Part of a small language model's weights.
Architecture: RMSNorm before each block, no biases in attention or MLP.
Each number is 50 + 12 x the weight over its row's rms, rounded and kept within 0 to 99. Layers, rows and columns count from 0. The size before them is the row's rms in percent of the matrix's.

# gate: layer 2 MLP gate, 512x256, rms 0.0843, rows 405-413, columns 0-255
# up: layer 2 MLP up, 512x256, rms 0.0796, rows 405-413, columns 0-255
# down: layer 2 MLP down (transposed), 512x256, rms 0.0516, rows 405-413, columns 0-255
gate405 104:43 54 33 67 29 59 53 29 41 44 49 32 46 38 50 57 62 60 45 52 61 60 45 56 42 39 69 51 58 57 38 33 59 58 58 27 22 53 51 66 92 37 60 54 67 43 56 56 49 69 69 65 49 42 56 46 70 57 69 55 31 71 34 49 60 33 68 47 54 66 41 71 46 49 66 56 54 52 75 66 57 59 52 52 46 50 48 62 54 44 65 60 29 63 33 47 45 63 48 41 58 47 41 55 36 67 66 25 41 33 57 54 59 81 44 35 49 58 58 61 58 64 55 51 49 54 78 59 65 57 45 47 60 59 74 52 34 52 55 58 42 35 47 38 61 38 60 59 55 52 44 71 42 31 41 61 63 58 50 32 64 41 62 41 50 62 48 44 46 46 56 65 56 44 29 58 49 48 76 83 44 39 42 54 53 56 60 44 34 52 59 52 46 49 58 58 59 39 52 49 53 63 47 35 59 54 47 58 25 58 42 57 59 35 31 22 35 59 46 77 23 30 64 32 54 48 37 54 45 42 53 53 66 58 58 64 60 68 43 46 39 48 49 62 63 63 51 30 40 50 56 48 42 42 47 50
up405 102:42 37 45 54 39 61 36 35 44 37 47 35 66 32 56 61 35 76 35 48 66 52 34 48 53 38 80 60 50 50 61 57 61 56 55 36 48 66 43 50 69 42 85 41 39 55 55 31 55 65 60 61 61 35 37 47 48 47 62 53 40 65 37 64 70 61 46 51 37 61 46 57 31 50 69 58 47 33 59 51 71 50 61 48 42 59 57 68 58 47 64 70 43 51 61 44 57 53 54 44 41 64 42 65 43 55 49 40 30 34 52 56 46 72 63 38 46 73 68 66 43 43 57 54 55 50 66 60 50 42 62 64 61 80 73 42 25 48 64 40 36 34 46 42 47 28 57 55 60 50 45 87 63 36 37 59 56 51 46 25 40 57 35 44 35 75 41 49 48 28 65 61 51 35 41 58 56 57 56 56 43 46 53 44 58 59 44 43 49 47 54 41 64 40 42 51 77 36 48 33 74 59 54 57 48 63 47 61 43 37 28 38 52 40 41 42 39 66 44 51 45 50 43 51 58 52 60 69 43 54 35 70 66 61 31 62 50 77 52 45 46 37 42 52 57 43 57 23 60 68 52 51 61 61 56 45
down405 096:52 40 41 63 56 50 42 54 50 27 44 48 61 58 37 53 59 36 40 63 55 44 63 41 37 43 52 59 53 40 25 63 41 44 42 37 42 48 37 52 38 33 40 30 30 58 53 52 54 57 39 41 41 46 35 64 22 49 45 06 45 55 55 54 60 41 66 81 54 73 50 62 36 45 39 45 50 40 64 49 58 40 00 37 51 47 56 54 71 51 56 49 42 52 56 48 77 42 75 62 74 49 59 61 60 53 44 50 53 45 54 42 52 64 55 54 26 66 54 43 55 36 65 45 52 48 55 62 61 53 45 66 68 44 51 57 50 49 43 61 38 41 44 59 46 56 30 32 60 46 56 46 52 34 47 56 47 45 57 30 43 30 42 47 66 55 65 47 35 64 68 64 45 44 63 36 56 52 54 70 53 47 58 46 58 45 42 36 58 53 40 44 53 36 48 54 65 59 50 59 49 42 47 65 39 48 32 41 64 37 34 31 56 52 55 44 55 55 54 42 27 52 62 28 46 52 85 69 49 60 45 45 33 38 43 48 36 43 56 54 29 52 54 33 32 64 29 38 73 55 42 54 52 67 59 56
gate406 101:68 78 55 49 44 52 34 47 43 61 48 61 59 44 22 38 63 54 62 44 43 61 48 50 22 48 73 36 36 45 44 43 57 54 49 13 53 45 52 50 62 59 61 60 46 70 37 72 61 51 65 35 54 42 64 53 62 40 60 40 54 44 37 53 64 46 56 48 43 44 42 56 35 47 51 48 42 67 50 44 49 47 55 63 44 45 32 47 62 61 67 61 30 45 41 55 54 60 36 50 51 71 65 64 56 34 54 36 54 49 60 52 32 45 41 30 54 28 59 54 38 58 49 71 51 53 55 43 52 44 62 47 49 25 54 67 39 46 49 44 27 45 25 35 50 45 55 39 44 31 32 43 37 59 65 38 51 60 32 57 85 53 64 42 48 49 35 53 84 57 46 56 78 32 72 49 65 62 48 40 38 47 41 51 51 44 35 59 36 60 38 43 44 47 43 60 35 50 50 47 57 61 60 58 51 63 68 56 55 29 47 37 53 38 35 33 43 70 33 70 52 59 63 51 40 55 33 52 23 52 43 55 33 55 50 79 55 40 62 62 48 57 52 69 67 67 50 31 49 44 77 38 65 52 62 39
up406 108:42 56 56 47 55 39 46 39 51 53 55 52 41 51 47 48 46 40 58 48 44 39 49 50 55 49 55 61 37 57 46 59 53 46 50 42 51 33 56 47 37 54 48 44 34 51 54 78 53 49 42 46 46 15 43 35 49 58 23 39 62 86 35 32 53 54 58 47 49 52 33 45 67 44 72 58 29 48 63 17 23 39 53 69 73 49 26 46 49 50 32 46 47 58 40 48 60 42 35 72 59 52 67 59 59 50 52 34 42 61 60 74 45 59 61 48 53 51 49 62 50 70 51 52 37 50 52 52 52 53 57 46 65 25 75 54 45 41 51 39 70 37 49 27 65 36 43 57 59 49 70 66 54 56 47 34 66 67 64 39 46 28 46 44 55 45 66 66 41 43 52 37 52 48 33 62 36 37 21 64 59 25 75 51 40 47 50 46 62 57 67 56 30 40 37 31 53 36 41 53 54 53 71 48 64 46 54 48 71 38 51 53 71 60 55 71 38 41 59 41 39 37 54 53 43 42 47 59 42 50 71 57 41 61 56 70 43 60 55 51 52 71 71 42 58 64 50 31 41 47 42 57 28 21 38 35
down406 110:63 51 71 50 50 71 68 36 58 36 60 39 34 60 69 53 52 52 35 47 36 49 40 63 52 40 38 48 55 47 55 38 37 60 60 61 48 55 28 41 32 35 37 20 78 50 48 36 34 63 49 42 55 53 55 45 32 31 32 28 36 47 78 60 38 60 44 32 53 49 52 56 53 47 30 43 51 55 53 36 56 40 20 44 71 51 45 40 46 57 63 61 81 58 45 44 30 33 49 37 41 22 43 36 44 38 53 42 35 41 69 34 39 46 39 56 50 55 55 47 46 45 55 33 38 33 46 52 61 58 40 36 44 25 43 46 50 61 33 60 54 32 49 32 55 53 38 64 41 40 47 57 61 61 56 50 33 37 48 43 40 54 50 33 50 51 50 50 45 53 68 41 46 59 34 55 52 63 45 49 62 51 49 59 44 38 71 61 65 62 86 22 63 52 49 49 71 70 59 69 27 42 22 58 65 45 68 53 65 64 39 59 43 53 62 58 61 34 53 45 48 64 42 58 72 48 30 48 65 58 41 61 46 45 45 33 54 46 53 35 66 55 60 32 57 59 45 67 44 56 56 58 52 55 63 66
gate407 097:36 67 58 40 49 55 52 53 40 60 73 34 37 44 46 50 44 68 54 53 45 85 41 41 52 40 34 35 44 53 36 46 70 19 70 77 61 74 47 36 46 40 64 53 56 54 30 35 65 46 27 38 40 43 66 40 47 57 53 56 76 38 49 54 49 44 44 55 53 43 48 35 45 52 22 62 64 62 76 72 35 33 49 52 45 54 57 64 37 55 45 59 52 45 58 60 63 52 45 75 45 64 51 63 55 52 58 50 35 50 46 69 40 52 41 56 63 48 53 66 34 43 54 48 44 56 54 42 56 60 56 52 59 46 55 67 54 55 35 60 65 49 34 35 37 63 62 42 77 57 53 41 34 55 47 59 49 42 42 51 53 40 35 44 42 51 41 70 36 50 47 57 56 39 61 57 64 45 20 58 61 35 53 42 42 28 47 38 49 42 43 57 59 47 25 45 40 38 54 57 61 60 61 45 32 60 64 29 59 81 43 50 27 30 79 53 52 51 48 49 29 47 27 53 35 43 76 57 50 55 48 67 36 47 52 54 33 47 66 41 69 42 57 60 33 56 31 48 53 45 75 38 39 51 44 53
up407 099:63 52 66 40 57 68 51 61 38 56 38 64 67 66 47 34 36 44 48 53 52 43 59 42 41 34 37 58 44 38 75 36 32 43 37 58 49 45 65 55 42 39 57 45 45 44 45 46 53 51 53 63 58 54 74 42 44 50 58 57 35 63 49 38 63 43 76 45 37 54 30 24 67 59 51 25 61 46 41 25 56 51 53 71 71 54 47 36 44 42 59 52 41 49 49 53 49 43 36 69 51 67 72 82 43 60 53 47 58 39 52 30 61 48 65 40 53 55 82 46 37 33 39 57 32 43 40 44 30 47 35 58 57 78 56 58 32 53 56 45 33 37 60 63 64 53 45 36 57 73 43 56 64 55 46 54 57 51 53 57 45 52 48 53 75 41 62 36 36 55 47 69 39 65 52 67 44 41 40 58 51 56 41 65 48 56 43 39 51 65 26 42 25 49 39 34 42 53 45 38 25 50 43 34 33 64 61 39 34 61 54 54 42 43 42 33 38 37 60 48 49 41 48 66 38 58 56 45 34 45 49 46 47 70 43 70 45 64 46 74 29 31 49 41 46 47 48 36 45 11 68 54 60 65 53 46
down407 103:32 34 59 40 49 37 58 43 56 49 28 56 38 41 45 44 50 55 53 52 18 53 58 48 48 50 34 41 68 44 65 56 53 45 33 46 59 29 58 46 49 74 26 39 45 63 54 51 37 78 58 47 43 61 22 42 53 55 58 53 57 37 44 50 41 53 58 85 81 56 47 61 48 61 39 52 49 59 53 43 40 60 62 48 48 33 51 47 57 59 37 61 52 46 54 42 55 55 24 66 76 59 57 55 51 55 54 54 64 38 46 51 69 34 64 44 43 47 28 37 32 49 59 48 56 11 62 27 60 39 51 38 49 38 30 71 53 22 53 68 79 40 49 38 51 43 69 38 45 39 44 48 65 37 66 47 28 49 46 59 76 29 70 53 72 60 48 66 50 39 47 55 35 63 49 37 48 52 63 58 50 39 58 50 53 40 56 37 42 50 65 47 52 32 74 72 51 59 45 62 65 53 38 62 55 44 52 64 68 36 48 45 46 52 42 57 71 42 57 67 45 48 51 43 53 49 43 32 46 44 69 55 40 39 39 64 35 34 35 35 48 57 57 38 51 62 70 49 40 63 34 52 42 55 51 56
gate408 098:42 63 47 58 41 46 68 57 42 50 47 55 45 59 29 56 41 48 75 66 43 52 51 79 65 48 50 51 39 67 57 43 50 43 46 67 50 37 37 44 64 60 35 52 45 65 47 58 34 58 56 52 57 39 53 55 58 59 58 70 66 41 27 60 54 54 33 53 52 58 48 41 38 39 51 67 49 52 57 81 39 64 40 46 44 53 71 32 21 58 33 66 62 62 56 32 40 36 63 49 66 68 38 41 40 40 45 38 63 26 59 52 57 50 28 50 35 35 42 26 32 46 66 37 42 57 48 58 36 51 55 37 45 71 61 59 67 64 47 45 52 36 37 47 39 58 51 35 39 31 62 59 49 32 51 37 48 39 41 47 52 49 56 74 50 54 53 66 35 77 60 37 76 65 43 45 41 32 59 52 56 51 76 57 41 19 60 55 63 51 63 57 57 46 54 54 33 48 48 67 54 61 40 52 62 44 76 32 50 34 58 28 48 69 49 52 55 59 50 55 65 39 71 72 32 38 64 55 53 46 79 41 65 40 53 53 50 62 31 58 29 54 49 54 47 48 59 41 49 61 51 67 55 53 38 29
up408 105:56 43 46 49 72 55 44 62 49 44 40 54 66 57 38 67 73 45 40 48 56 47 53 47 30 57 47 67 45 41 55 57 48 72 56 48 61 59 48 41 53 56 71 41 57 66 58 62 46 39 68 35 34 44 45 48 49 22 53 45 67 30 50 53 20 50 54 35 49 30 62 35 61 36 59 56 34 53 61 50 69 36 72 51 37 54 51 67 40 66 32 51 48 43 57 37 52 56 54 48 33 49 49 43 39 45 38 35 56 70 71 36 43 64 56 48 36 68 46 43 31 39 57 58 58 52 54 60 72 71 32 53 43 44 48 50 62 48 40 61 38 71 64 57 28 33 66 53 49 47 59 49 58 57 42 56 51 39 43 54 60 56 83 75 26 57 55 65 28 47 49 58 38 35 72 63 58 45 68 69 53 36 62 45 44 30 42 46 37 36 33 54 44 60 36 45 64 55 57 50 48 59 44 59 58 45 45 40 74 42 55 47 49 70 27 51 82 64 48 60 59 53 43 56 44 21 50 37 49 51 61 40 60 61 37 36 46 58 24 51 55 56 72 40 48 50 54 44 44 60 41 52 77 33 20 50
down408 103:37 51 52 55 51 38 33 51 46 48 63 65 55 70 65 45 40 54 51 43 51 47 38 51 35 55 36 51 61 40 70 39 51 45 41 48 35 61 59 44 42 40 63 36 43 46 60 43 52 43 57 41 70 42 39 32 41 70 61 59 33 37 46 65 47 51 47 41 19 54 51 36 38 31 49 47 49 57 48 99 70 40 28 50 26 41 36 26 45 59 59 72 64 51 48 48 40 64 45 71 44 36 24 49 40 62 58 60 74 54 42 58 50 61 58 48 41 35 64 34 27 35 53 57 41 61 41 53 50 45 72 53 42 57 60 49 45 55 52 66 61 71 28 51 51 45 45 50 55 57 71 55 57 41 45 64 72 38 41 38 44 41 55 56 28 70 60 44 59 32 47 59 50 55 43 32 69 58 37 66 49 47 41 62 55 44 33 54 47 48 41 65 54 35 51 42 70 59 53 59 41 41 33 83 49 48 48 59 53 45 44 50 49 51 40 40 52 41 40 34 40 57 48 62 48 68 38 55 32 68 51 43 52 55 60 51 45 47 19 33 33 53 64 51 63 69 73 61 78 44 36 52 75 58 56 45
gate409 102:63 56 57 58 55 45 44 64 44 59 60 45 50 52 42 36 57 60 67 59 41 49 67 67 50 46 55 46 54 53 56 57 60 57 14 49 69 52 38 46 41 56 61 69 47 53 36 45 41 50 45 65 28 54 54 62 64 45 44 66 46 59 52 43 65 52 45 47 51 41 18 57 54 43 30 68 64 40 51 48 72 41 62 60 38 37 37 55 46 77 62 46 49 63 39 64 46 15 48 44 50 61 73 36 44 61 39 58 39 51 43 37 39 48 57 44 53 52 35 64 57 27 49 49 60 49 69 51 38 49 51 57 44 67 26 50 27 52 70 30 67 50 37 38 69 63 44 64 60 55 45 86 36 33 35 71 43 46 39 37 52 46 59 49 41 31 66 74 55 60 36 69 42 77 32 70 90 44 56 54 22 37 61 48 41 54 68 38 46 44 59 46 50 60 42 47 49 37 59 58 29 51 54 72 58 43 50 50 48 63 55 46 48 28 45 33 33 59 54 40 56 57 63 58 44 48 45 56 48 29 43 61 63 37 47 54 62 71 61 39 55 37 51 54 46 49 48 48 47 52 51 48 76 60 60 43
up409 107:48 50 61 34 38 44 38 49 60 53 69 76 58 41 58 41 40 56 54 52 45 48 45 41 39 61 60 52 58 42 59 58 17 29 66 41 43 36 55 47 36 64 48 54 57 42 42 61 65 56 32 50 69 31 52 33 40 67 37 47 39 48 40 51 36 63 47 52 54 53 77 49 37 54 61 56 37 36 42 31 44 72 47 49 70 44 66 55 54 37 54 71 60 37 46 43 56 55 61 54 58 37 65 42 51 65 52 44 73 53 38 57 59 49 73 46 80 43 76 35 48 39 61 66 40 54 26 56 39 33 54 54 52 45 55 73 53 49 53 43 37 43 55 53 32 54 53 56 45 44 42 38 55 35 47 33 70 57 34 54 80 70 38 33 57 43 30 62 56 60 66 36 52 68 41 52 33 57 29 55 67 57 40 50 38 67 37 55 53 51 54 52 47 38 47 51 46 53 55 69 55 53 46 20 33 32 43 62 46 51 61 70 54 47 64 61 56 42 76 63 36 47 49 74 42 56 51 78 48 82 42 42 57 61 58 27 45 58 69 63 43 56 55 60 45 69 29 55 53 34 45 54 58 61 35 60
down409 105:39 54 47 42 53 62 44 47 59 56 59 45 47 55 54 56 33 60 58 58 48 51 41 42 47 72 54 50 46 51 49 47 65 33 58 64 28 53 61 47 79 39 58 44 55 55 52 39 55 66 52 51 50 39 69 41 59 67 57 40 34 40 29 54 62 40 54 57 56 63 61 35 54 49 49 51 59 29 70 43 58 66 77 45 60 53 40 53 51 56 54 58 74 32 48 25 38 60 61 61 40 49 34 38 44 57 52 25 38 48 53 36 52 35 62 43 70 46 55 53 59 52 64 62 37 32 28 73 24 61 54 23 33 41 61 52 43 40 48 46 61 70 47 27 53 48 58 32 29 52 47 43 40 70 57 36 40 53 63 49 40 54 48 57 62 72 27 35 45 59 50 47 59 53 41 35 30 45 50 49 52 54 38 72 44 61 73 50 47 49 38 45 23 14 41 28 38 57 45 65 48 46 45 49 51 42 45 46 68 59 85 54 52 55 41 37 50 55 53 67 24 46 30 59 30 49 64 35 46 63 75 59 37 57 56 62 51 61 42 39 53 62 54 47 56 31 68 48 27 53 60 64 31 56 39 41
gate410 107:53 52 31 36 38 47 68 51 46 67 47 41 40 37 44 44 36 38 53 50 48 42 59 53 40 34 64 49 45 27 48 52 55 58 72 45 48 51 67 43 76 68 65 62 58 46 39 38 62 62 51 53 39 64 56 56 62 38 68 56 38 35 51 60 71 57 47 51 46 29 61 61 33 56 37 55 59 77 59 62 47 31 54 62 45 46 33 53 50 46 60 36 36 65 48 64 35 59 32 36 57 67 17 43 40 58 50 42 65 44 57 39 37 40 59 45 61 24 35 59 43 43 43 62 51 67 43 53 52 37 41 64 59 63 47 37 41 67 52 40 44 60 44 49 84 37 59 42 43 78 35 51 38 65 47 51 44 53 52 58 74 39 51 84 32 38 45 68 60 49 56 38 50 66 80 39 61 49 59 40 47 58 69 54 58 59 71 61 31 53 56 36 42 52 43 41 50 46 75 71 77 35 49 61 65 69 57 45 39 56 66 58 51 26 46 32 54 42 41 33 44 57 52 43 41 48 49 50 30 29 69 38 35 55 53 29 51 59 44 47 50 62 61 70 64 51 41 58 46 46 46 61 35 49 47 52
up410 108:59 60 51 49 39 62 48 48 29 40 63 53 28 36 66 50 59 47 46 45 35 47 57 67 57 42 67 60 46 62 50 55 32 66 39 44 65 63 61 30 67 69 65 62 59 65 30 63 66 41 50 47 57 58 48 51 65 51 51 67 56 50 47 51 57 65 49 48 44 42 51 30 34 51 65 36 63 42 65 62 34 42 44 56 67 65 35 55 53 87 26 43 58 35 63 31 47 52 49 37 69 47 68 40 78 49 40 46 62 55 54 61 44 40 29 49 44 41 55 60 45 40 52 47 44 51 60 86 57 49 43 42 63 85 60 48 59 45 48 37 55 42 67 49 52 53 51 71 60 46 54 50 61 69 54 22 54 72 41 55 57 24 45 59 38 55 72 76 70 19 54 59 44 47 43 43 51 38 85 45 49 54 52 44 49 33 28 51 43 58 56 64 54 52 51 48 62 55 60 53 58 42 30 49 39 41 61 49 37 58 45 67 59 52 56 40 32 53 57 46 57 61 58 56 32 37 66 56 53 72 64 46 52 46 60 54 69 46 56 41 45 46 54 52 65 69 47 57 81 56 29 59 63 40 51 52
down410 105:54 46 53 38 52 45 44 45 53 52 35 65 54 53 56 46 55 58 28 53 58 59 22 28 35 34 58 41 25 55 23 45 52 46 37 61 34 75 63 51 42 73 50 44 53 65 30 58 66 47 20 38 55 69 49 69 66 52 41 44 49 31 48 46 21 56 65 83 57 43 24 59 43 75 38 25 77 54 65 70 69 48 45 50 32 54 51 44 39 53 55 65 41 68 29 50 47 50 65 45 28 40 42 53 37 69 49 45 47 53 63 44 57 45 79 58 40 43 47 30 53 56 23 43 46 52 43 41 39 46 69 60 46 55 54 57 49 36 48 47 47 59 58 48 53 64 54 47 40 56 52 50 50 53 58 73 68 61 51 52 48 44 40 66 60 44 58 59 46 33 52 54 57 50 40 38 68 61 61 52 39 65 42 56 49 59 40 64 66 57 50 46 55 43 45 34 45 37 51 54 44 41 46 69 44 48 52 48 52 71 21 53 49 44 70 35 34 31 63 64 56 87 45 38 64 62 74 31 50 43 55 44 51 33 55 43 37 38 50 44 51 63 59 60 56 46 45 57 39 53 47 39 54 38 46 71
gate411 105:41 60 41 34 36 39 54 31 55 55 54 32 61 56 41 26 50 51 62 36 41 55 44 37 33 42 41 39 62 47 65 63 45 55 59 48 35 35 41 33 62 36 59 93 33 54 42 46 51 52 56 66 48 43 76 39 64 63 58 64 49 44 60 52 34 38 51 33 47 55 49 48 60 50 55 57 44 74 68 62 31 58 41 50 53 51 50 36 51 41 74 70 63 30 52 54 56 42 37 35 51 70 62 47 62 42 44 52 52 37 51 64 61 46 65 45 67 69 72 69 42 37 39 37 56 66 64 57 40 49 58 32 44 37 42 67 63 49 68 51 72 48 59 67 74 67 56 56 68 61 72 47 53 38 57 61 55 49 73 46 66 21 47 41 60 41 42 66 58 58 48 30 39 52 34 49 57 72 72 29 43 41 48 52 30 53 58 41 51 26 40 46 59 48 61 63 53 68 40 65 54 49 53 61 54 47 62 62 30 51 50 46 59 38 35 37 48 62 52 70 27 40 47 43 61 67 53 56 52 68 49 44 67 63 35 62 61 60 59 58 43 41 53 67 52 61 51 58 26 52 44 58 51 64 71 42
up411 103:26 64 37 52 49 48 37 60 36 51 61 34 65 47 48 35 44 34 59 42 47 48 51 49 47 43 42 36 50 58 40 48 46 71 47 62 43 46 55 27 37 47 55 70 27 49 38 50 67 56 50 51 53 43 54 35 49 48 53 47 42 51 69 79 42 48 35 50 54 67 66 54 45 66 66 64 40 62 63 60 33 76 41 63 44 57 65 35 44 49 64 60 59 24 48 56 74 46 34 46 62 74 57 53 58 41 59 45 57 29 63 66 62 29 58 47 72 68 64 52 43 37 56 38 49 47 70 43 46 60 51 31 43 51 53 50 63 46 60 48 63 65 58 71 50 48 54 46 66 58 69 61 59 30 37 67 39 61 59 59 76 42 42 35 51 53 53 64 63 64 49 46 50 51 53 38 46 57 57 51 54 44 51 49 15 55 69 39 48 39 42 37 44 30 67 60 45 75 24 75 52 49 58 56 60 40 65 61 44 35 36 47 58 38 29 38 51 40 45 59 54 57 38 39 45 67 50 64 45 78 31 53 55 51 53 60 31 66 64 75 51 40 60 47 30 62 60 58 53 54 38 54 50 73 72 70
down411 092:41 68 60 44 38 55 43 47 40 49 75 36 49 30 31 53 41 51 65 38 33 52 35 43 42 36 49 57 39 55 49 63 68 81 52 73 41 69 28 49 44 36 62 57 14 50 40 48 71 41 43 43 57 26 48 54 52 62 57 42 57 41 52 47 35 64 64 60 53 43 50 70 54 62 59 48 34 77 52 42 49 53 02 66 45 62 37 37 37 51 38 59 75 32 52 42 62 60 60 36 54 77 51 57 53 54 51 61 52 52 59 60 59 42 63 53 61 72 58 55 64 69 44 23 41 45 38 49 33 52 52 59 59 59 50 36 44 41 45 63 57 49 48 71 67 49 46 36 64 51 46 55 40 50 51 66 27 64 34 41 45 45 57 46 45 39 49 59 48 76 63 52 52 49 36 51 39 64 29 41 55 39 55 65 42 59 59 59 49 42 38 60 62 40 56 63 64 69 42 65 51 39 67 53 61 64 46 52 44 29 36 36 54 57 44 64 61 53 54 60 39 56 52 61 29 55 57 56 37 51 56 31 48 49 36 56 18 39 69 60 52 54 57 49 31 65 51 51 61 39 45 42 69 56 45 67
gate412 099:46 42 55 52 36 34 52 36 72 45 57 46 59 70 57 48 44 52 40 57 69 51 37 75 58 29 48 42 56 66 54 14 46 45 62 59 34 44 51 65 32 51 59 49 52 59 16 44 61 11 46 39 57 43 44 40 58 64 51 59 35 31 43 53 53 42 59 42 57 50 44 63 53 60 55 71 68 51 56 51 61 61 58 43 55 56 88 57 52 43 34 43 64 34 44 55 66 45 72 71 55 50 34 49 64 81 47 66 49 66 63 59 53 45 55 58 73 42 45 35 53 74 43 47 51 42 34 58 58 44 52 40 53 52 35 53 46 39 57 38 59 54 52 65 44 47 35 36 70 60 62 31 66 23 52 47 54 45 40 62 43 60 44 30 72 29 43 70 36 50 36 54 54 48 33 50 53 33 66 41 52 35 43 46 41 62 56 46 66 43 42 59 50 46 45 48 58 25 31 57 50 50 54 25 52 54 36 54 36 42 34 53 44 48 55 70 52 50 50 54 28 57 37 48 59 52 45 72 43 74 47 53 86 55 60 51 52 64 37 57 47 29 59 49 60 66 44 63 49 56 54 53 59 52 58 49
up412 099:53 38 42 55 51 44 48 71 50 49 41 54 52 55 56 68 48 75 56 55 47 46 53 58 42 59 53 42 40 56 56 40 36 37 56 53 73 41 40 47 53 30 47 48 65 53 57 34 52 52 66 55 38 43 58 31 56 49 37 46 41 70 44 39 43 44 53 50 55 34 38 44 36 65 87 50 56 55 70 38 42 53 27 49 62 51 44 77 56 84 67 39 28 23 39 54 60 61 45 45 37 44 61 61 36 48 48 43 49 35 32 31 39 50 40 58 73 71 45 43 40 40 26 42 40 38 68 46 53 45 41 37 51 53 63 51 40 69 60 74 62 62 59 79 58 51 57 42 41 58 50 73 49 57 23 37 46 61 34 37 56 56 70 59 48 46 52 40 65 40 50 58 33 46 77 28 51 49 55 59 80 59 53 67 48 49 33 41 52 44 44 40 42 51 65 50 37 49 51 47 71 48 56 33 47 32 48 51 29 41 30 39 50 52 63 52 56 59 33 43 73 65 26 54 37 43 69 62 48 63 37 38 44 74 53 58 64 49 49 54 59 72 69 43 47 42 55 44 40 48 31 64 54 58 44 40
down412 102:60 45 53 55 20 39 64 62 68 48 59 43 56 60 56 38 44 35 44 50 36 47 65 41 49 41 55 51 57 46 31 54 63 45 46 69 52 30 68 38 41 62 44 50 51 48 55 39 61 53 52 60 58 35 54 34 65 42 44 58 44 68 50 52 62 52 63 34 35 74 46 52 44 55 53 70 30 64 37 36 60 62 80 66 27 51 44 70 48 41 30 61 44 56 65 30 64 39 61 49 54 65 78 50 55 45 37 47 43 53 67 50 71 46 60 37 38 41 39 49 55 47 72 44 63 65 54 49 55 51 71 51 68 32 75 31 54 63 34 38 56 61 58 75 53 59 55 49 33 71 46 84 35 37 62 59 61 47 57 54 62 41 45 64 51 63 51 47 35 48 56 63 47 53 42 50 41 43 56 41 58 62 59 23 48 48 67 47 48 64 47 58 83 44 64 56 53 52 48 48 65 50 73 52 61 33 57 47 64 43 52 41 58 65 46 43 50 52 68 60 53 49 39 43 40 66 48 47 50 47 75 43 73 59 54 56 51 27 49 34 49 27 51 81 37 52 50 74 36 60 30 35 45 58 45 61
gate413 098:42 51 68 33 21 55 54 33 53 57 51 58 50 72 53 49 59 50 52 49 52 57 44 27 44 33 57 50 53 13 24 55 57 41 45 36 49 54 64 49 52 53 83 74 76 61 49 44 51 67 37 53 43 60 63 64 43 60 55 48 67 57 51 56 50 42 53 53 50 44 49 28 66 39 66 47 47 45 67 41 56 38 50 47 54 46 43 57 58 39 44 30 74 60 51 47 42 51 51 45 61 31 45 45 44 43 52 46 64 55 39 63 65 64 80 35 37 40 55 40 82 52 74 30 46 57 33 68 57 42 55 65 62 39 57 51 68 64 64 43 41 70 44 59 51 46 30 35 37 35 51 58 47 47 44 51 45 58 55 62 55 74 64 51 52 47 50 46 37 52 35 56 37 68 32 38 47 57 30 56 63 42 36 42 40 44 49 65 32 52 54 53 32 61 54 50 60 57 53 42 37 54 55 59 68 62 49 50 53 68 67 56 58 31 47 57 50 47 51 49 37 36 20 33 49 67 41 53 35 49 53 68 45 56 66 28 87 65 45 32 39 53 41 44 58 66 54 43 29 35 46 56 41 46 30 35
up413 103:47 62 44 71 38 53 49 56 29 32 61 41 65 58 50 39 46 47 68 57 71 41 49 52 35 63 53 48 34 50 45 60 50 48 54 47 58 45 55 32 26 69 49 30 32 32 55 57 46 45 41 32 47 35 56 39 35 46 52 49 49 57 42 71 56 53 50 57 47 51 47 36 43 53 36 35 58 44 21 60 45 59 54 52 31 65 83 62 63 27 56 54 45 48 52 33 17 38 34 54 41 40 37 45 65 32 53 65 41 49 57 63 56 53 26 44 46 37 50 49 41 63 49 49 33 46 54 56 66 63 51 36 41 67 69 47 20 63 38 23 73 44 41 28 54 41 72 47 64 63 38 49 49 41 49 50 65 32 40 36 35 38 32 40 52 23 20 57 44 64 55 52 60 40 63 39 45 36 47 39 57 36 52 49 37 43 62 65 50 60 61 55 52 66 50 49 39 34 48 68 55 38 35 46 36 25 56 73 58 56 56 56 40 61 47 41 51 40 42 50 42 45 64 49 49 65 47 48 43 48 55 35 32 54 51 43 63 62 57 56 77 61 61 73 32 52 56 43 50 40 64 49 46 39 80 66
down413 100:70 51 45 32 61 38 49 65 56 72 51 43 49 47 25 58 46 35 39 49 52 62 40 41 49 70 70 36 45 30 46 59 50 79 29 52 46 56 51 60 45 59 31 54 36 36 44 40 57 56 37 34 56 67 40 62 51 50 45 56 56 45 73 50 49 60 53 06 50 45 61 49 49 49 56 52 51 41 37 38 65 42 33 67 69 65 35 38 78 45 41 63 64 55 23 51 46 44 41 35 53 46 40 67 51 53 47 39 48 32 62 39 36 16 56 49 45 59 70 55 56 63 37 70 32 78 41 33 52 40 55 53 61 38 57 36 40 73 39 50 52 57 46 63 46 37 56 53 56 59 35 46 46 60 58 54 71 54 36 40 73 37 41 54 39 41 46 55 48 49 49 47 39 53 58 59 41 64 42 62 74 62 51 62 60 49 51 41 44 58 75 57 48 57 47 41 62 32 50 68 44 54 54 77 54 48 53 49 47 35 55 57 35 38 70 39 46 21 47 58 46 58 70 53 62 59 47 57 52 55 38 44 55 44 55 34 59 36 52 39 48 68 56 53 69 30 26 20 40 62 46 26 43 51 47 51